config.yaml
num_hidden_layers: 10
hidden_size: 128
num_attention_heads: 4
num_key_value_heads: 4
head_dim: 64
intermediate_size: 512
vocab_size: 512
hidden_act: "gelu"
norm: "layernorm"
norm_place: "pre"
norm_eps: 1e-06
positions: "rope"
rope_theta: 10000.0
rope_fraction: 0.25
qk_norm: false
attn_scale: 0.125
bias: "all"
tie_word_embeddings: false
parallel_block: true
init: "normal"
init_std_qkv: 0.0391
init_std_o: 0.0277
init_std_up: 0.0391
init_std_down: 0.0
optimizer: "soap_variant"
learning_rate: 0.00738
beta1: 0.95
beta2: 0.95
weight_decay: 0.034
lr_head: 0.00562
max_grad_norm: 0.5
warmup_steps: 200
schedule: "wsd"
decay_fraction: 0.646
decay_shape: "linear"
final_lr_fraction: 0.0
batch_tokens: 16384
max_seq_len: 512
doc_mask: true
z_loss: 1e-05
train_tokens: 100300000
max_steps: 6122
dataset: "wikipedia_en"
Each number is 500 + 40 x the weight over its row's rms, rounded and kept within 0 to 999. Layers, rows and columns count from 0. Numbers have three digits each. The size before them is the row's rms in percent of the matrix's.

# q: layer 7 attention query, 256x128, rms 0.22, rows 96-120, columns 0-127
# k: layer 7 attention key, 256x128, rms 0.218, rows 96-119, columns 0-127
q96 110:493480493477457489563407490542476439503482476500508515530469523556530502442528464470513538493515547466511524425505471462400481524515509471523517518503547555421503527453468454444505463521469521554551496493499388507505479437494504526527508547521556517543527524565516528506571508516501532544493500566513592564516462591478489510460444508479566522440479522561522560535478453478514553604454
k96 106:557468499487564538581476465536533484538440482395482482463552483570460531551480515521462521517447447478471449409487563485502524529426481481459534498509529500485420491501432514551459538460456518512515462498581501464541515544504523461516448500466443448485538468447523457529490431458510476525557551436445448545542468501495539520497486434524528484528471441480560540464496463435547532552510
q97 096:532544480420496460516553526544499537494463525502391533484452454538514477554471455552545438523488470492448472507454541504474535561523454491604504430479499514472475529458494492437436441504510443441539463490515529512484473473544522522538550539452535445449533565473506563483577531546514508555525529515421514506466445453521445508500490429444448517508522520491508462526564522526493478482402
k97 100:486458540549565480496537532555479494521473566506541480547466486456557538523551512515535532463524504530567435472482504488552537515473528529552525511492546482467553485453438496480508558567480525524586535565538473557559499536531492535421491567487498567483482538585508547512471492549470548505541515455552549572549493575552495528497574456525555521548507558557492487522601522537503512487476
q98 099:481423583455508469469482578514575467565541530526454538515528466563482483543494493512447529497472416547531524530500526491455504530565527519562521514489571566463461491520426562459522527471563470458464482509469495465469497519471498524449529437481511550556520473488583544517507511549529577449499523490510491564504505527499529559522486528487457433445566530446497557486511444519465455595466
k98 103:460462508433563512509433494459494544499462479483515497491495468506495412504466463460440496494456453450456491567414494471514516484446510553519481564443459530457459474485503458494489418514549511490563477435447564563489583478501486546551460615489498462551512472520515481502478486445514545525483492537521474531515499433538493550518588455484485610493553467512542447447482465526511510491449
q99 101:497439481505501496516568471570522508510438524479522484482431499502460463469436513486536559527541526543468447511483549470551466553394503467444481485483512532498515512451490494460559476551486458385482467477504477434451520558530512456549499508544516488481479457504473524464519499556465476493489554565487529510502561405490439605508489538474591440563515448483530492458451476445521523562525
k99 108:482540525543563458501497519510508504531486511527496527480530600546457447470445482513493494566512490484549496554529475480476534425453500497467536510516324515467535519559456491519511506521487525555440584519488489455496520506482518527463498490479497464446483473510440508517541491554466487554479565484501607508576487511559493506449523547598469546526536532495476469505547433511459561481442
q100 095:478540506522532478511448508569500568480439503532486442490445502482448513532492465506512473554534511615505488571502462485502553460525522553448531514456489516479465539565423466435570545450483543521435477413528541537504484496448515489490496612493533483578520479423482530547490522546485530484437485552521543599499501497394561515518508467504517505480520465476516481452522534510524467460494
k100 094:448457458551529458471488453538478522464465505484481472493478516515514522495446523426486534519585547516474521452547469499518559510487462503474504540560477417595515465505502489501489446423496557560525553586484543549442491479404496538478491523496516553552433467522448499545481486467485544465486513512494569457609483524529539500560457541426505499530473507474441551490478421479491458554456
q101 097:538522401568509508496498470452498489457550501530515450509549429554501484496484455493532547460535474386480507485503465456548541507527574538461475458509491491480515517543456492460523492539477476441511533455504553462532404504619528443556462454476471573447482454409525449528515431522473540481447527522554442489508510511498545483511480499428510490455440462457502493514558459475526482478471
k101 095:563552544487541513555424531453518474552545439467509527514469504489462501418580479478522478502491500436531515522479502449505579471521490549549441415454513435488500467513467529565460528536495531482538547560545543492517488533527495500451481435484460500526478474540562510440505556474504503536465480551478396506568515517517525518501469482501448418549438491489396455436555456523459477505510
q102 088:523474481499465507496514511562509524500557456541509557508565531449536395559483466513568504491463540500508533527512459512505524556554456452520548475431492527497527453487505462532476518536531462494545505550526540432508437484555546483518547555503523477473508516535487484513562563499428453593494493472552425485471472507503489426511566566536602487537553579457430430495498522542490514541545
k102 083:519422565495502568497494506544528485492449479507538499503534494463491540489456466595492542436514519464553460516452469478490511550523508474422513496506466557546539505583404485551463520553495444532501500466521469532514528479511424494409468493503473433536540463482525505496515518567555479438454427560490478521526555552499501530503497518434597520490464525462524417530574558537533501446516
q103 087:457511505534468549503498535514490545455443544554503561493505525487465487519539561530476499515524536531508498493508525450476460552533505456525477530345480606440446451523471458526513482538540524442421561451522533564538530452445431466465521494486500540493495470437551476465514474499549552497487549448573534482552516433523501501554490511554462484556512497497491517472474488543555445486413
k103 100:495473531526537465437534544482537533534501500513479467463537436548481545577464491516493503457499445538492498465539488451478500491501517489525475475511428456539506550521523419454533420509470486532510547547524623462490595455382518532493524533493601465501529553527480513415519476516450504441460493546506539519484514507560550564481501467517478543543521483560462477485533468567547552472469
q104 093:482536496498481521560544523543465557588485462475475470478546538483521478514444453499465577468518473520517450535434447467526506463516475508445504483467516517459479566469501410516554471494498591545472438491510472458500516566517498479549560459577463525521477449557513470479506490495431550504630527546476498540521567401479484478477527523454499510567475498511475421489468551458513455461512
k104 087:545517472553513484519495578510576491429507529485516464537504547506524489457561516497473542526523469492476535562532471607499498549508486485511547497477445513534565491582456457480522454471548501449564490467550450517475549447466455503492491437403470515512487506482510598490478502544565540476510528428543498537487473550600509468465480540608466494503447548474535487485478578550508502494468
q105 105:542593500442466498520565493513613536510564555455480551470543493556492596567524444577529582494521507542481548468512458450467522470490508523503515489486423501488540538505511507460544554524514533535484553505457537476523498545504508563493473500503472564439500560544450560490479519473530474452490482470422469519432518534522520538458538492502476539487495458531481484500555556580593477537496
k105 096:536529455517557493527536585445509592530570506482469475517508542482478522444513521445521464465504520468490461483421441511562468528597530495520486501501547505534496532576536473571456493480499545441468436572497472573471406507468511513510471552503479554510540554499532515478480504513498525556502500468616536536452492453556514480504604484493527466426471513505519557516546511534487495550523
q106 103:523471498467558512534498560504530521551505541489480481509495527517507440556515440494397481534501415498395588429527538470546494494436435548541433452537531489511522502508514439470542435464443493540385513577540539538517529484559526533491458511540446538560528465497518486519429480536468458532475527519461512480519450472550420504457520518470477522508490469527496495499514441452522533545477
k106 105:503570473463516536524540499451550457558483544503499469511497469484521484508540499496439553477529425464505527496500519543501518432560476539522418542487568493543509549499485496512512482543483538484460522511566423516485477494491505620503481537464457557491538499543559487533522545414465501470505514548517535547493540511509439458476509438574426491506580478520524495488569478399576397488519
q107 104:480432524527497419516595539533551526473518455477443427567452490452475528480504517525458501445542448457461496547560519546515488491540503456453479501490463536457448421452493489487498515452446536533502480506523458503464512561474438454551454492474583486449571409516529435579436504513484536485509459505565453470512455499521531480526468441550494449494484559511452519497575524469545528517521
k107 102:484480427420600465442470573466487493414568574533487524530483489504488516549536464450494539486500516446590479486572516489478533521542473430484532464488434479453500477484465481561485519564537501519519589495543503525554492520511528489466547539463505522610459525434538444503501502508505479540496496543454501444537552450532519524544496500513496526516510457508515553512508547449563494412450
q108 098:562524487535522492433430530522555474544539459435468535556493512570508540481539428506576487497541525480576516517552489507544531498493514430482482510446501442468477525458498491529465463504498546431527512493531577409491553524436572532548537462496508531522544534456513581500496530500482472526559412475516519525532545492515449509545472520494422540486512434557471503558489565479447543539564
k108 097:500485525529475493496514496490539448437508418466465477536491550472460509457522512534505504452437523490480505539472461486527455476546489496456527509532576517412503515413486542504476492471530488487504469455450526505561421490458455461501480461409536545456535523457461473489451405506468479483422493484521524426532427478476533496425539515467550376594500468475481439473457491427512522517501
q109 098:502495492445483483411502422481560545531493503500459477452427464441549538447528467478484508443479491465556500440478486488464504497555504588472490449447436485534508487537512492554449535472464456508488454533493478426555487458500564482476559468435516534599429489510477488489453481492436501455567487540497429449505534449476545512528427482480496437438518505489533511569505468457470492419509
k109 100:461502530468440533538449443443446528472523489517554546527495531492533475475521553579457475412558518594439480531500528411561501492539527584476519537512526531494545465515509432523543506443498508539582489536480465504585445519441497505568547481450521504520493395501487494549468504518513533506498467503474419509479523511525484512536537548491473486481449512520485583564469476493492430457547
q110 104:456521463519472554438467507509482528503500486414492472528594505443539484494451499541503490497483492535508514505548463458533509521502462487489430554489533482468490552438524520500526493527468545494541490473412580513535509478485583437479504483476565506512503514336442511506545443450466526533422559472433426454510470507494433511540465438561507557492466535457501551495513543525473489534523
k110 103:430500483573457537554517556482449486581555451460496525462547525494497467490482489528444498517558435475544460515461458503452534514512403507462561453472562451510593512472527517468463531494539521506542514518499601500515476463477530470517508494512449524532515543547433564432498418487556511480534501529466512447440489508417531573515480513498519488585491519548462461410521486495498460475511
q111 101:462531463475488529461497519464485447438458465513541463570475526480522505507500503533460531476515416582469533484519470460410448536573515521493448447513570541464531452533532590463475471540510563531477496478516487452473420555407456529476466484555446504490493430451430461513478506441500503504528509509611482520476488519514429508478467440507479512466477420483460484576485472479470463493475
k111 105:537530468558524523500519508545513534528474536457473515498506524478433520513508493453533453512480463452489529544474484489415492439483597480504432495482583488582476468397513492479484415520474434497465479483488497575519465506425485516459485493507460439540509465490493467476468476568519483532468520516549468493503452483430523537491456468506417501497453480530469589555391429446503435447505
q112 095:485457502448495484523516439555460581453580524511546544469573491510508550467523509447506543532542515514506546564510506571464547464500503462470584528431518540567579477515529436430460514502497530513453568537526535525596521498525512459501436600509431486552598490498480511521529526523467501459544501434508425508551466499495518506485528437547493527538450506515519501549508476471509459491510
k112 098:519417442444466548434567522458530511552555497506580484476489508533483501504436465529495557512513553518492546502526451576509463506536538481493609504490525479567469556546478465534497496476371578447527621531430480495485509459552532552446509459483471519492475458530510475515529455518525490396445457517546503493518478539497479505500491543426528514485480441503481513501520501497486490504520
q113 096:455488482517491526506520579568455526471456537472562484542518445436490477474493513502554472507556515478459434515448481515555472397519505495443460490508494551476474451523433506483578496543504464496515517496557552424458475482476500500502505549437605477495447519539542597489455474421473492458541499476506567568500482394483509495471506505521509578507465502432461471532526517527503456434517
k113 091:445510543535551412527537558513492547520524509522522502566510512508502589512510505520414547526495556538477533482520512486465477544483493433491537470456451433508489551536597515441545543483547487462499562473579529539528514529548538429465447515450562523462466480489450581497517538546515533437469525552510429503529459456534554412550505495506541451496446508471479493520483464558474478450514
q114 097:484493454468560492468444443509536430561528455418532441562471427534493540526532480517450477455494554465511512456502516495528448559434425532490561486491489463508470486583497497520388502531532492533453432519499470483514537440465458463528495567508485517529575516518469531489452573446495479518435553454536472513487490474507450509491477499539547511493592489581551538485583511490518499520467
k114 097:531524527462434527539478387494529522530483503537401481522520507518471505584528522511467508520545537491501513504527488537527454449557495514455523455477525452465496444534456485535484462479495501479416488384468469466525463464483485485482463508532443552480426503511574481502517455535381549529515506488491503583476550537417459518466545518510518561497425435527416521441510479495493476494484
q115 096:472519497544403502549520488511511461536540462524510493447488524531435498494544537541539501547468540521577528499530469491533484513543493450504446456470485541567557516523509488422443472490586513486500443508507490522514521531541566503506556442508494376493564448548469525583459583486500443477550513555563496520523490529508499480461519439529523495466550507525604463409532544505488463476471
k115 096:524528455517512506480430505562536439467436525514492459569491545523454521467563530577523511505485487475462451537582527536479474480460562468544433515571512475501487536508392512425500495488444525499503481483484483449455514531482481535496523589537495522549512578517493473512477460621527530498516465512536476504531527478447510545549574539470505497476461536452534567475489471538378478516512
q116 095:473465451491557580521491468451521461569436534445533467477475439515517489481587494441508451560435536527499492479441545563530457519511493505493500521472461544505510500523513512479522576472557544478480440493443574493419527539508525566504463551510444526474520430505496531502487481522504470523500463566443540513562474539546500432503504421521514532483505596469426431498549445522510522548443
k116 095:453554518451522522487461509496479522578472489497539455546498519564491540505527571492529554481454435490517501556512438520579486420523498513561462453490469540474466432524579520430534538568566498468464519501515429519417521442450553528529435523532461504520486507495408501541485558514489532491526457447506512494502476471451504474532517528479559487534577580522477497465504461401531496450470
q117 102:454502488613492510501489487533493511553463452518590460484446483438518500543515514485396571502556498470512559438528508499495517539490560494513493488493539504521528445535469502472458555486529586441526462428537485463506472540483474518548509523510507494545503542463516527528554541430488495480625444526452523517533421501478554474456453507406559489540442553495506559468483508477466478474459
k117 096:535504548513523483539430521546524454534512486478521523468519493463487473540563490572416489594472457509477511509514452511529514486486539555571455500488521503569486460487506514469511497467484552548561478504539491443490488566493595528485479506428436471549445488406503502551511454520494467502406494483463500490504422508475529492469464548444577489528452548534521509563431527521539554594438
q118 112:475449473529453468472439576530494488554514470534461501481445457565491431501551478476437543480508472442513473552552552544529516467492512505503445495460506512499470492516483530479473549477459569480511503414505540483507458490475475430531474486500461460459477496529503414476510520432452416495443490414497541485457492448567501544481528451423388499433542517386504486475469520528517524466499
k118 103:506462511456513495451478497462542559491478508459474580490471529485508417520566494501440550506481463458430563483578446513501484604513516541448437462510495444454421485497541525458486504484502485518437466468544557510590523544468537501505472495499458480553475512532489541453414530442463522453483500482542561458521571507521505562504459512459491449520563506450443509556487481547471550503416
q119 106:524468533482485458564489433504497521482537514504473450443518459441442548478534575442544492472550516517527562517473484523520438498486523495487509493533519586592478513530488549524540499536506493423448511459506542459555482394534452452571537499520424549483489521547515559541494442455541525499483479551490514485560522482501553420555490497525512416553447481465552416474512504513442472544498
k119 101:491473503507511522553431573476496556432491446565525506467499483471548509512558462502496520553507512522452446508554511483477516484503591474497494384567450495521498512504550463473569491504546545479563581540483517426493547459581515522490485537498585448553541455486476493537540538582511512534449450436536529553457483535456527491476520539542530519547488475433471498453533480461502507583501
q120 100:500495509548513466455479499531483511488467516440442521453512501464392426521486559466516505500446482550537487402423508476571459480545542432546518527489503529473494501466546534466484435518415477574557556461552492466497525523509531518510522481465486512455399447471519462502486487471450435497459547540470516477504527452516497438530450520527493583482514395478492520492526501584440530523471